Each number is 128 + 32 x the weight over the matrix's rms, rounded and kept within 0 to 255. Layers, rows and columns count from 0.

# layer 18 attention query, 512x256, rms 0.0949, rows 433-468, columns 224-255
[[103 114 131 125  92  79 110 140 133 119  85 131 113 218 130 102 137 141  86 147 161 138 138  88 162 136 139 111 146 126  85 176]
 [149 140  72 199  43 141 155 138  90 211 131 138  81 111 172 128 101 123  77 176 121 123 134 119 116 122 170 137 167 100 122 179]
 [136 121 182 148  84 145  76 189 148  82 111 106 178 112 125 138  70  88 100 111  54 109 148 142 105 129 158 123 153 160 113 144]
 [110 106 156 123 145 125 141 132 119 197 126 127 159 119 156 130 122 162 151 168 125 105 141 137  90 192 171 176 141 192 119 126]
 [120 122 115 145  95 104  80 164 146 152  99 114 144 176 119 155 113 132 119 139 137 165 148 170 147 131 154  87 152 152 126 166]
 [100 141 148  86  94 158 144 141 141 110 149 103 156 170 154  70 100  84 133  95  97  85 146 112  96 123  96  78 101 160 165 142]
 [ 99 105 132 114 116 163 168 124 161 152 141 217 156 211  65  96 183 169 147 181 115  89 127 146  83 120 109 140  85 121 104 132]
 [103 144 147 147 150 120  98 106 135 115 145  97 157 123  94 124 126  95 130 105 107 129 116 153 123 113  98 123 116 116 191  75]
 [100 100 116  91 191 167 127 159 105 123 124  62 177 126 130 129 149 121 125 135 163 126 157 147  85 159 184 115 149  91 143  89]
 [111 145  67 115 113 134  88 130 122  90 125  62 159 135 161 125 127 129  90 110  61  97 147 135 133  72 131 108 125  53 127 110]
 [108 134  71 140 108 141 147 120 117 161  95 202  87 111 126 158 127 172 112 135 168 109 101 209 165  94 125 161 131  93  82  86]
 [160 147 181  86 108 127 107 124 143 145 140 135 131 178 107 116 168  89 126  87 185 146  92 139  93 119 133 137 146 114 101 113]
 [180  83 118 134  99 110 134  93 141 134 138  99  94  84 120 142 123 111 123 102 153 123 124 117 109  83 136 139  99 158 159 126]
 [146 132 145 119 179  97 104 140 177  94 139 113 111 120 176  85 161 161  84 132  86 108 100 146 100 106  87 104 111 137 105  98]
 [107 102 140 118 124  94  86 102 134  47 153 158 153 162  96 141 102  78 158 177 139 124 177 135 144 116 119 149 109 167 201 162]
 [103 114 135  82 183 112 113  94  77 123 138 130 124 154 123 132 147 178 112 122 150 133 133 173 115 117 138 131 175 154  77  95]
 [117 103 159  83 156 150 110 105 182  19 184 144 113  57 136 138 131 144 163  81  93 143  81 153 152 154 130  89 113 149 128 116]
 [160 153 113 212 130  98 222 106 154  81 132  84 110 157  98 145 127 187 164 111 141 174 127 115 135 129 141 130 119 115  74 142]
 [129 158 186 139 155 172  97 134 135 121  79 204 148 168 170  76 105 148  66 118  47  88 126  87 157 101  94  85 194 117 161 137]
 [127 120 127 135  97 137  77  71 109  96  78 101  98 176 165 131 213 134 130 145 148 110 151 161 113 167 156  93 168 142  97 144]
 [151 138 132  96 132 124 188  94 104 112 108 133 121  53 101 160 104 123 129  96 118 171 116 137 134  91 110 131 132 167 113  70]
 [174 159 160 154 136 147  85 125 119 115 127 122 104  96 132 108 133 109  45 116 197 131 125 102  90 203 146 130 135 119 127 130]
 [140 168  84 119 168 110 106  96 133 186 117 145  88  97 167 164 201 128 134 106  82 119 165 125 138 147 117 160 125 151  97 228]
 [125 136  83  83 162 116 108 122  99  27 138  71 111 152 139 135 117 110 126  98 145 121  96  89 118 168 125 130 143 121 162 141]
 [125 125 153  99 141  84 150 131 145  67 112 135  46 104 114 149 137  83 151 131 140 124  91 103 194 143  96 204 150 130 116  74]
 [165 112 161 148 149 156  52 106 148  98  86 175  89 151 116 155 176 163 138 145 176 142 171 203 101 110 102 126 103 100 118 139]
 [100 119 174 100 100 155 122 182 104  86 177  85 121  73 113 140  78 139 132 176 158 113 163 111  59 137 121 131  31 183 159 131]
 [117  71 132 183  71  49 106 139 171 103  82  71 169  77  96 115 128 174 162 151  50 124 143  91 158 152 134 194 114 133 123 107]
 [127 106  69 166 140 123  90 146  96  81  63 174 210 111 154 143 105  77 129 165 149 145  62 158 211  88  90 153 123 133 115  87]
 [ 95 132 190  84 134 180 146 172 125 139 151 151  62 160 124  53  95  87  91 182  95 136 183 175 117 171 163 136 155  97  94 121]
 [165 154 168 106 147 183 178 141 110 111  45 107 109 125 103  34 125 133 103 187  73 161 164 116 148 165 101 132 106 134 113 168]
 [ 87 158 127  90  83 144 110 142 112 159 167 129  98 145 147 124 122 138 211 160 124 131 132 130 125  99  96 118 129 160 161 133]
 [128 144 145 129 157 104  91 158 109 186 121  69 118  86 119 198 103  57 148  96 188  91  66 112 139 144 140 166 170 100 138 113]
 [ 89 132 138 128 115 125 139 131 101 121 163 130 146 175  72 154 134 133 125 138  81 122 121 115 112 117  86 122 128 136 102 122]
 [137 127 178  86  82 144 183  95 167 155 171 136 138 146 105 100 117 127 214 165  74 108  90 118 106 112 123 108 132 156 150 172]
 [142 160 122  86 102 172 137 118 117 162 158 102 111 166  88 104 191  91 149  81 168  79 119 136  87 162 158  85 130 142 188 113]]
# layer 18 attention key, 512x256, rms 0.0952, rows 433-468, columns 224-255
[[163 158 133 121 149 140 133 158 173 128 143 146 119 164 152 109 159 172 128 111 100 100 159 182 133 138 104 154 135 123 103  96]
 [139 129 151 114 122 199 126 125 167 158  94  86  82  88 127 180  62  67 151 156 162 129 121 111 154 153 158 140 117 139 122 111]
 [151 120 142  78 161 175 111 104  82 128 122 149 115 131 128 166  80 112 156 170 128  72  89 125 175 155 152 158 166 113 118 141]
 [126 119 122 109  91 137 114  71 186 123 107  51 114 102 109 221 137  93 133 110 138 133 166 116 104 190 166 108 105 145 118 152]
 [113 146  93 149 163 138 154 117 176 119 117 134  85 132 130 135 157 102 176 133 190 168  78 156 162 102  86  83 158 143 125 165]
 [109  96 112 108 140 155 196 109 122 157 150 145  96 203  98  80 106 145 173 113 145 129 113 139 160 117 118 128 158 114 130 155]
 [118 197 128 200 167  72 122 121 162 108 142 176 120 110 148  85 130 123 109 140 131 107 160 145 138 137 124 111 139  82 113 138]
 [136 158  97 105 121 104 130 108 136 136  97 132 129 121 193 122 169 137 111 103 170 108 168 156  94 154 139 148 133 127 165  77]
 [123 132 150 143 177 145 150 150 132 143 168 130 128 169 140 131 110  49 157 148 148 150 109 152 112 127 169 104 124 135  84 136]
 [117 129 102  97 142 138 130 178  89 128 106  91 113 134 127 112 116 149 141 155 139 199  57 137 153  49  67 133 189 124  91 107]
 [116 147 117 169 130 121 125  98 134  90 162 151 133 118 135 143 159 129 102  89 122 133 123 129 167 174 105 154  96 127 133 155]
 [130 160  92 182 115 152 163 100 167 132 101 125  60 159 145 121 136  67  85 179 197  98 162  97 128 188 160 122  75 127 117 126]
 [165 113 122 169 170 160 190 151 175  67 141 145  83  59 122 166 129 113 170  95 171 108  64 122 135 168 130 142 139 120  96 133]
 [155  84 136 148  70 151 119 149 144 173 128 165 192 112 202 109 143  91 151  98 115  77  43 125 102 102  65 121 161 190 136 143]
 [139 123 112 118 125 138 127 155 176  96 106 158 150 146 132 159  72 110 189 141  98  95 118 148 109  96 124 183 124 188  95  90]
 [137 112 143  90 172 151 164 125 116 155 163 149 116 136  95 110 116  69 115 132 120 141 122 156 159 201  93 118 149 131 106  90]
 [181 133  97 157 182  98 129  90 123 199 119 155 148 137 123 166 125 201 132 170 110 114 146 138 151 155 178 182 151  75 171 110]
 [138 146  98 163 111 107  93  99 156 140 190 121 123 186 116 152 145 129 171  69 153 138 139 106 137 124 151 107 136 164 126  98]
 [173 134 155 129 150 112 106 115 125 152 117 118 123 184  95 121 161 123 117 164 134 106 124  99 100 125  86 114 131 131 146 139]
 [121 110 214 116 151  60 127  85  86  90  88  97 118 192 155 107 112  89 112 114 131 154 111 108  77 164 178 146  56 122  79 152]
 [115  97  91  98 131 114 109  97 120 100 141 142 160  86 108  99 146 116 100 144 118 149 147 151 171  66 119 185  91 126 145 119]
 [150 103 157 136 155  92  65 135 164 112 120 119 130 170 104 108 120 186 147 137  66  91 107 122 105 146 106 126 127 119 157 127]
 [203 116 128 116 120  93 114 159 126 149  97 105 105 125 124 116 179 127 190 151 173  91 102 147 121 168 189 146  76  98  84 116]
 [112 104  60 153 135 179 176  36 106 146 130 139 155 139 139 122 115  96 125 120 123 198  73 130 128 131  99 131 172 137 142 104]
 [138 119  84  86 177 155 160 123 145 132 138 134 141 128 160 134  89 102 135  97 132  92  90 162  81 180 150 117  91 127 122 154]
 [166 133 121 130 154 109 108 109 158  73 178 121 207 138 122 159 117 176 109 126 117 119 164 123 111  95 131  76 187  50 129 150]
 [ 83 148 138  96 149 120 144 151  80 127 139  92 124 107 102 132  90 115 105 158 114 127 135 122  92 152 177 114  39 179  92  98]
 [120 145 132  76  73 141 117 161 137 214 151 123  98 119 122 136 135 138  87  75  75  77 130 123 136 207 149 155  73 110 118 113]
 [141 135 139 126 147 173 165  65 128 121 149 142 100 101  97 121 113 184 187 172  95 123  81 215 164 113  91  97 126 122 168  97]
 [155 129 151 125 162 116  80 144 145  81 134  86  81 189 109 177  78  97 151 173 199  47 136 149  47 134 137 121 139 147  65 169]
 [ 92  89 141 143  99 147 134 117  33 123  75 118 121 171 112  96 101 125 167 147  88  91 188 137  43 118 175 138 156  80  88 134]
 [ 95 101  88 141  96 160 123 175 209 194 138 145 124 152 124 115 130 110 124 128  61  64 108 102 157 169 138  90 123 139 137 137]
 [154 141 130 152 116 100 110 183 129 132  70  95 131  95 171 123 120 103 139 132 145  76  60 147 172  83 172 151 142  95  47 112]
 [140  95 134 112 149  82 170 106 120 142 157 169 103 140  71 105 113 146 155 132 129 119 115 114  88 181 142  89 132 125 104 111]
 [119 114 172 121  85  99 141 136 138 132 167  61 145 100 140 136 126 132 129 132 105 110 106 124 145 140 110 131 111  93 114  44]
 [145  99 168 160 143 175 133 117  66  65 138  84  99 143 148 114 168  52 170  73 179 122 118 163 117 164 199 159 108 155  77 132]]
# layer 18 attention value, 512x256, rms 0.113, rows 384-447, columns 224-255
[[151 171  90 105 138 139  78 194 170 133  75  74 148 113 158 121 202  85 106  66 157 179 127  98 109 133 149 136 114 145 167 143]
 [136 152 135 113 164 165 105 126 136 156 121 147 114 109 149  96 147 136 135 124 105 102 147  89  99 151 158 100 165  80 144 101]
 [134 129 116 106 137 112 122 136 120  94 172 198 122 114 106 134 176 135 103  83 113 170 143 109 201 140 147  87 145 166 100 138]
 [107  94 128 144 112 105  69 172 168  74 105 105  77 139 120 149 113 156 117  97 107  50 127 106 167 162  98 113 168 127 113 139]
 [106 158 101 102 152 114 141 151  93 126 182 128  78 147 204 120 138 153 184 122 156 150 121 140 121  95 107 128 136 156 146 122]
 [129 118 152 139 145 174 133 119  78 145 130  79  98 145 116 205  94  92 125 158  92 132  94 127 204 161 131 115 144  66 120 139]
 [183  85 125 118 113 110 107 119  59  97 187 117 108  86 155 107 111  81 164 120 177 131 112 167 154 114 129 128 148 144  71 166]
 [128 195 157 195 145 131 140 125 132 112 138  88 152 110  95  80  78 102  64 125 145 126 105 139 172 118 147 149  82 102  87 175]
 [183 180 121 111 139 160 101 122 215 171 116 127 138 100 140 123 103 121 144 114 138 122 113 141 129 127 163 109 149  77 101  92]
 [117 112  88 124 126 137 134 147 138 184 152  70 116 138 124  98 111  75 101  72 117 141 152 178  99 147 147 134 110 171 188 146]
 [123 117 112  65 129 150 127  56 114 146 104 123 160 157 149 160  67 146 124  98 145 134  88 150 151  95 146 129 189 105 112 142]
 [119 116  77 125 167 205 155 160 124 161 128 110 193 127  93 157 179 120 144 173 162 131 159 117 121  54 175 109 154 125 147 111]
 [156 132  99 214 121  97 129 107 113 144 130 124 142 120 111 161 150 113  89 116 158 151 162 101 190 105  94 126 131 110 116 140]
 [133 131 103 213 135 120 127 124 155 135  76 102 167 171 124 143 132 132 132  59 126  66 160 129 134 111  88 150 126  99 207 117]
 [117 134 168 108  43 147 100 112  65 126 146 117 178 236 202 158 146  80 135 148 100 145 102 142 103  76  86  78 129 160 138 116]
 [102 112 107  92 116 119 153  92 133  92 167 133 167 103 162 139 106  89  76 168 109  97 143 104 106 170 198 128 103 154 160 132]
 [172 140 163  90 116  45 137 148  79 145 173 187 119  76 111 128 155  88  89 128 104 118 117 181 148 103 165 109 121 119 165 150]
 [154 146 135  71  82  58 115 115 101 149 153 138 148 111 102 138 146 194  50 139 112 106 130 163 137  90 172  78 102 151 121 178]
 [ 92 123 167 163 167 102 132 120 143 129 166 122 119 154 124  97 164 155 139 174 102 134 176 149 151 122  99 166  63 138 127 131]
 [121 126 109 108 113 161 131 112 160  94 128 141 122 144 162  94 120 123 140 141 145 107 140 141  68 142 112 111 121  94 111 139]
 [110 145 187 151 156 180 118 139 123  68 119 121 205 118 129 175 158 163 147 149 101 107 155  71  68 144  93 118 184 171 154 127]
 [159  64  71  96  21 152 121 108 133 139 130 130  95 116 101 147 101 131 162 131 117 107  76 133 145 181  79 135 199 126  97 106]
 [ 99 181  97 126 156 142 118 116 141 120 125 161 103 118 122 114 170 143  81  95 149  99 153 113 108  74 176 107  56 126  99 189]
 [164 110 141 169 147  59 104 133 131 158 130 119 108 107 166 128 115  98 129 175  85  95 106 112 106 152 141 157  94 159  96 150]
 [115 133 145 133  79 130 152 147 174  99 147 102 130 104 113 132 132 181 170 112 132 124 154 126  62 159 135 165 175 158 135 141]
 [162 110  90  50 162 137  97  61 110  96 142 151 106 126 131 153  89 139 143  99 125 139 139 107 142 141 108 110 155 111 166 143]
 [225  76 121 112  90 151 102 162 134 182  94 116 159 150 126  94 103 130 132 105 166  82 169 123  82 149 148 116 111  55 105 156]
 [ 96 163  84 153 131 114 100 114 124 147 127  35 136 127 115  99 109 134 127 139 127 163 133 125 170 164 157 133 157 100 122 171]
 [167 161 130 113 127  92 108 124  64 185  91 106  90 122 122 111 122 104  91 167 184 118 157 145 156 141 151 154 155 127 157 150]
 [106 152 126 157 159 194 125 147  98 124 153 145  91 132 141 128 172 125 134 131 105 181  97 164 119 115 112 119 143 108 189 131]
 [166 153 207 169 119 133 137 169 154 100 128  83 132 118 146 142 108  65 177 175 144 156 108 174 130 145 135 112 107  13 117 132]
 [148 107 173  80  69 142 115 153 165  78 163 116  90 113 156 160 166 100  85 138 129 100 132 144  97 121 170 130 117 113 169 129]
 [ 66 143 119 130 146 103  80 127  30 158 143 130  97 130 156 106 143  98 161 146 144 116 125 127 171 177 136 216 175 106 105 126]
 [119 142 153 185 167 110 113  99 154 150 154 101 126 146 131  62 182 177  57 122 101 113 138 165 120 179 140 113 117 105 146 149]
 [121 127 165 133 172 202 136 120 101 147 127 175  96 140 121 125 117 157  77 139  89 157 208  93 177 211 146 195 110 125 113 161]
 [105  70 130 129  78  94 104 134 147 122 167 103 148 104 133 124 142 129 108 131  78 119 141 124  97 112 142 126 146 123 137 157]
 [ 85 124 167  90 116 174 159 171 103 111 183 135 128 126 130 132 114 129 166 149 129 133 113 109 153 156 101  92 135 110 125 107]
 [118  82 106  84 103 110  92 153 150 143 117 144  93 140 148 114 101 160 182 171 135 108 101 116 141 105  76 147 108 123 140 118]
 [138 139 146 107 161 128 154 180 109 114 125 127 172 114 129 126 141 169 165 106 184 124 119 124 131 112 204 107 103  83 122 124]
 [134 143 136 133 154 139 145 105 135 145  90 140 109 102 151 131  91 156 110 134 123 142  97  63 120 108  94 117  73 131  63  85]
 [141 128 156  93 134 115  64 149 134  75 140 124 119 142  92 147 132 193 158 143 132 166 192 205 137 139 143 141 100 147 111 110]
 [114 198 125 113 164  85 105 119 128 137 147 136 123 145 165 120  74 139 146 101 107 139 115  85  99 118 141 141 120 118  87 122]
 [109 152 161  91 190 125 150 151 128  82 105 164 157 120 138  98 123  71 104  97 104 190 167 110 137 149 130 152 121  80 170 116]
 [157 154 147  72 136 115  76 129 109 131  99  95 161 104 163  98  81 145 154 116  91 145 124 181  96 137 187  99  66 149 122  98]
 [228 136 145 105 109 155 117 135 107  86 157 115 101  95 108 189 167 152 112 161 112 186 137  57 132 127 129 125 133 122 150  20]
 [106 179 143 140 183 156 154 133 121 103  76  49 156 180 125  74 119 103 103 137 143  74 100 177 103 179  82 106 129 154 140 127]
 [115 131 117 136 211 156 164 164 101 106 106 126 115 111  98 130 141 136  80 133  66 104 103 157 113 124 152  70 146 161 117 106]
 [142  97 150  94 103 111 124 161 170 156 147 129  95 222 106 136 164  99 111 127 135 127 131 113 135 137 157  73  88 159 174 156]
 [104 133 138 154 160  93 129 161 135  80  93 115 182  80  74 111 134 138  97 119 109  68 120 113 133 204 162 111 138 148  86 143]
 [136 183 125 131 131  78 173 138  89 153 128 109 108 148 109 143 165  99 164 148 113 161 154 122 138 118 145 145 121 164 110 150]
 [128 142 195 144 120 129 130  93 163 115 130 141  92 107  81 134 102 172 125 104 128  84 134 120 103 161 155 146  94 147 123 145]
 [138 138 141 137 143 162 209 156  94  90  93 153 105 140  53 111 114 146 133 125 119 109  69 142 125 133  96 162 148 155 154 122]
 [111 145 114 146 134 117 129 170 142 164 138 163 151 140 213 110 118 147  79 170 140 151  92  65 119 111  64 103 147 156 166 158]
 [136 161 116 102 133 112 131 165 183 116  79 178 174 160 150 121  91 129 159 122 111 138 167  92 171  52 151 109 166 142 134 133]
 [181 112  53 173 120 101  98 116 160 131 169 133 133 132  92 123 112 113  99 199 171 172 114 123 185 132 163 105 170 125  95 158]
 [131 112 122  93 199 197  88 107 107 122 101  82 108 145 168 133 173 114 143 187  65 106  94 143 153  96 151 129 136  93 158  51]
 [133 128 156  87 169 147 135 140 125 127 148 167 191 125 149  99 146  95 175 138  93 116  35 128 222 150 110 120 142 149 115 151]
 [ 65 163  97 123 150 147 141 185 168 102 107  58 121  87  53 131 123 122 160 121 124 107 114 122 187 120  93 151 137 163 175  83]
 [201  96 129 115 110 147 151 180 106 100 165 193 138 142 146  99 113 114 126 118 181 127 127 137 126 117 118 119 127 128 103 112]
 [170 137 143 136 173 119 129  83 147 109 164 125 164  66 136 139 120  70 167  82 180 130 151 132  75  92 120 116 118 110 143 149]
 [115 119 181 148 141 139 115 139 100 120 144 105 127 130 170 153 129 153 185 131 121 180 122 179 150  98 140 124 164  75 134  96]
 [122 174 103 201 106 118 151 135  89 133  99 148  92 187 128 110 132 144 167 226  56 116 136  78 135 125 103  90 118  96 106 105]
 [ 93 144 141 114  95  95 144 144 157 172 183 155  73 136 123 128  99 151 133 150 109 107 140 152  99 125 172 110 167 111 113 158]
 [136 113 121 104  76 137 155 131 116  31 103 149  77 114 152 142 145 125 125 127 169 168 122 155 118 118 123 165 132 108  93 106]]
# layer 18 attention output (transposed), 512x256, rms 0.102, rows 384-447, columns 224-255
[[109 146 118 175 120 161 141 205 119 102 140 117 108  54 154 100  86  91 101 122 181 130 175  92 146 145 135 104 145  88  70 133]
 [ 81 123 142 117 135  95 118  98  90 142  80 133 107  89 124  93 123 118 147 162 125 142 104 157 157 145 143 118 155 157  83 118]
 [140 102  93 108 149  79 113  74 147 140 134 114  87  91 122 167 137  92 120 138 134 115 127 161 103 118 156 101 100  95 212  87]
 [162 144 182 150 151 117 142 129 141 114 185 108 118 162 108 164 188 199 103 156 159  79 121 150 111 109 165 151 140 116  89 114]
 [141 157  99  71 192 136 100  82 126 197  65 141 143  47 113 182 107 129 107 138 101 134  67 104  82 139 144 162 118 151 106 162]
 [112 137 116 134 158  26 114 194 137 114 117 162 156 153 117 110  82 137 139 132 110 146 109 164  86 151 151 174 123 167 140  90]
 [123 130  65 105 104  97 146 137 144 152 100 141 177 135 116 135 151 122 156 133 114 134 100 120 126 154  98 101 189 136 154 132]
 [144 131 120 102 139 177  97 150  82  79 154 168 112 154 176 134  88 161  74 170 140 145 143 167  99 135 157 168  98 128 105 102]
 [129 106 165 125 134 133 151 173 119 123  92 118 134 135  98 147 151 127  91  91 144  63 154 124 120 130 108  96 124 118  72 144]
 [ 84 142 147 116 114 167 123 151 136 136 170 119 154 111  56 126 124 159 133 125  74 128 141  82 161 136 154 128  86 108 127  89]
 [141 132 148 151 105 104 131 196 146 149 163 131 101 159  94  82 133  98 153 110 128  71 151  89  96 111 154 129 101 102 145 107]
 [175 140 164 105 116 160 151  97 108 103 182 119 165 172 141 132  87 144  94 142  69 142 123 134 130  77  97 120 122 117 146 119]
 [ 87 172 153 136 181 154 106 148 113 101 154 157 127 107 139  92 113  87  99 117 113 110 174 173  95 116 126 147 111 166 148 150]
 [147 141 178 133  98 194  86 124 115 107 143 133 110 126 130 112  55 137  85 161  92 132 143 116  80 156 176  95 133 105 129 168]
 [135 115  88 124 116 164 102 122 128  65  66 119 116  98 164 148 159 133 190 129 139  99 152 128  98 125 163 133 120 158 128 161]
 [118 162 123  78 124 139 126 106 108 170 138  83 143  98  73 139 162 151 145  92 145 141  95 138 201 118 125 125 141 153 143 119]
 [129 190 154 121  94 148 138 163  96 101 108 169 139 150 134 142 105 151 144 160 149 128  94 151 125 112  84 104 149 133 126 154]
 [156 184 108  99  83 107 132 125 118 131  77  56 103 163  63 130 120  85 150 123  94 181 124 177 130 144 120 159 167 110  78 111]
 [ 95 202 106 131  81 140  72 152 112 172 135 119 112 153 149 153 106 115 106 135  93  88 127 108 128 134 132 109 114 102 153  91]
 [111 182  81 186  81 125 140 137 129 134 123 125 124 168  63 137 151  95 164 164 108 164 164 111 146 157 112 157 147 102 154 140]
 [ 94 110  65 141 145  74 133 135  84 124  70  83 122 142 156 124 130 112 156  96 145 165  70 192  91 184 187 184 144 146 155  97]
 [114 157 119 127 140 124 187 141 177 151 155 154 125 182 107  80 163 120  85  96 146  99 157 128  72  70 168 107  85 110 154 166]
 [103 150 137 182  89 164  98 153 101 109 141  86 165 188 133 146 108 146 159 177 120 143 140 163 139 132  93 150 153 113 120 116]
 [124 159 109 135  83 109 145 169 134 112 193  62 118 100 140 116 154 151 130  88 186 120 137 130 119 124 134 105 149  94 144 144]
 [135 145  94 156 150 171 130 119 144 113 122 130 136 127 129 112 144 143 148 106 167 148 110 131 150 192 111 109 162  41 102 140]
 [125 125 153 124 129 120 135 118 159 123 118  83 121  54  86 146 116 116 123 135  98  93 171  80 128 117 110 190 144 147 191 145]
 [ 75 105 143 166 137 176  92 152  96 143 167 153 118 140 102 117 128 138 181 170 115  94 149 133 132 142 148 103 125 160 164 132]
 [155 132 105 149 136 153 131 156 217  99 153 156 157  96 139 108 154 104  91 147 109 107 204 144 113  97 109 165 127 163  79 163]
 [135 132  91 130 140 127 176 166 128 142 129 128 137  87 175 148 136 140 159 182 125 134 126 114 146 146 172 101  78 191 102 112]
 [140 176 125 150 144  98 130 167 126 170 132 149 112  87 130 154 164 142 105 107 147  75 167 129 142 144 140 103 105 196 114 138]
 [166 132  60 128 111 150 103 156 144  98 145 115 149 134 162 117 145 144 109 133  93 188  98 187 117 157  74 151 109 177 153 129]
 [101 142  86 117 120 159 185 111 113  84 108  97 132 138 102 181 100 127 154 144 147 126 115 161 144 148  99 110 183 128 100 162]
 [136 136 145  90 140  85 143 146 124 148  99 121  85  88 117 155 107 163 117 178 163 101  69  72 170  61 173 138  71 181 162 154]
 [126 152  99 124 158 159 152 150  85 142 150 116 112 125 134 132  98 126 113 184 169  75 146  81 176 112 102 121  81 174 143 148]
 [103 108 181 105  80 109  86 127 162 133 175 165 131 153 146 111  95 141 102  92 111 104 185  77  75  86 100 131 141 148 154 101]
 [111 110 101 110  99 162 151 139  95 153 137 116 149  73 164  93 143 127 155 164 177  85 124 144 109  76  98 105 100 127 116 149]
 [179 141 103  87 148 107 101  59 174 137 147 147 117 164 113  98 123 109 143 133 108 123 128 137 106 114 126 152 123 187 138 161]
 [137 100  88 137 132 114 137  35 111 138 123 140 128  97 139 164 142 181  80 209 144  91  81 151 153 130  98 103 141 169  81 126]
 [152  92  91 123 164 134 126  85 147 116 111 133  91 142 118 141 136  92 130 144 139 137  83 185 141 122  98  80 166 101 111 123]
 [132 145 144  55 154  92 154 102 127 122 132 132 128 159  89 106  97 141 119 132 161 123 166 131 123 109 103  98 114 105 125 134]
 [139 109  83 100 106 109 113 169 137 173  70 106 166  58 124 134 181 126 180 161 140 178 148 122 117 104 111 121 152 115 115 129]
 [137 139 153 120 134  94 100 163  99 136 152 115 137 172 105  68 133 106 198 164 107  75 157 123 121 188 140 154 135 123 164 172]
 [143 140  94 120 152  96 150  30  85 144 170  79 211 144  54 149 162 131 149 104 142 146 147 105 153 168 144 131  94 138 107 164]
 [147 113  88 150  38 130 113 150  79 110 172 107 111 147  76 102 138 131 113  87 134 137 150 145 128 154 143 163 143 162 142 130]
 [ 93 119 148 103 208  63 137 130 156  98 102 147 111 136 144  75 117  79 126 147 131  85 136 139 125 152 130 185 145 108 226 137]
 [148  76 139 171 144 133 101 148  91 150 161 144 172  97 108 177 117 153  46 147  79 152 148 120 163  81 151  74  65 127 103 143]
 [132 139 131 149  84 161 128  76 135 128 119 192 162 113 163 182 164 126 194 108 160 132 120 132 110 128 152 160 120  86 116 129]
 [ 73 173 151 129 153 176 177 110  97  57 128 119 128  90 102  92  80 139 152 156 136  93  78 126 222 126 114  99 170 124  94 153]
 [181 115 136  70 160  78 114  54  89 126 116 144 104 144 130 137 132 185 132 181  75 123 125 158 137 126  98 145 127 161  91 133]
 [ 99 151 200 112 162 132 164 106 130 123  50 137 151 154 146 127  80 130  95 132 103 106 103  48 171 112  96 135  89 147 107 110]
 [146  86 163  87 119 140 132 105 123  93 177 179 165 162 147 118 147 176 110 170 127  69 155 100 169 112  79 152 147 138 130 141]
 [118 100 156 139 158 126 168 111  76 121 115 174 151 168 123 133 126 108 141 141 145 177 114 114 126 134 144 143  93  86 144 114]
 [135 161 103  97 177 127 201  82 121 134 136 125 119 105 144 133 142 116 158 111 152 130 135  80 187 122 139  93 157  58  78 172]
 [115 100  94 162 158 180 159  74 152  86  91  72 122  95 166  83 142 116 108 137 115 103 151 158 142 127  66 128 133 147  85 118]
 [ 73 156  90 104 154 176 170  44 122 160 148 147 139  96 135 145 148 143 125  96  91 157 150  99 147  87 123 120  96 118 141 138]
 [ 99 112 116 136  97  74 121 118 141  67 152 113 108 132 133 145 116 164 112  95 137 156 113 144 121 186 120 118 121 103 172 123]
 [117 165 109 177  82 105 130 168 118 125 117 150 102 150 173 152  94 144 115 117 168 113 170 109 127 130 126 153 116 115  88  99]
 [169 141 125 159 108 121 100 132  99 149  74 140 146 130  99 168 156 184  99 198  94 133 176 171  77  93 153 147 152 168  57 126]
 [124 121 143 147 127 137 127 138 121 126 141  99 142 146  81 115 110 119 162 141 123 132 151 121 152 192 142 142  97  66 165  98]
 [114 100 163  62 157 132 122  83 129 175 129 135 107 140 104  98 185 103 141 129 141 156 111 111 171 177 166 179 152 117 119 116]
 [110 104 116 104 135 117  92  94 146 100  92 161  97 146 133 131 163 156 140 139  46 101 167 109  75 138 124 165 111 172  98 161]
 [119 174 150 133 152 110 113  87 153  86 191 136 175  47 175 191 138 132 140 128 132 122  99 113 152  95 128 139  76 145 143 105]
 [148 129 166  88 116 127 113 145 118 114 153 105 185 123 110 147 117 187 141  99 166 102  82 132 145 122  66 138 133 112 130 138]
 [ 64 131 116 173 152 147 156 118 162 148 129 128 112 128 111 190  97 179 194 121 132  97 141 124  70 126 103 150 145 135 174 149]]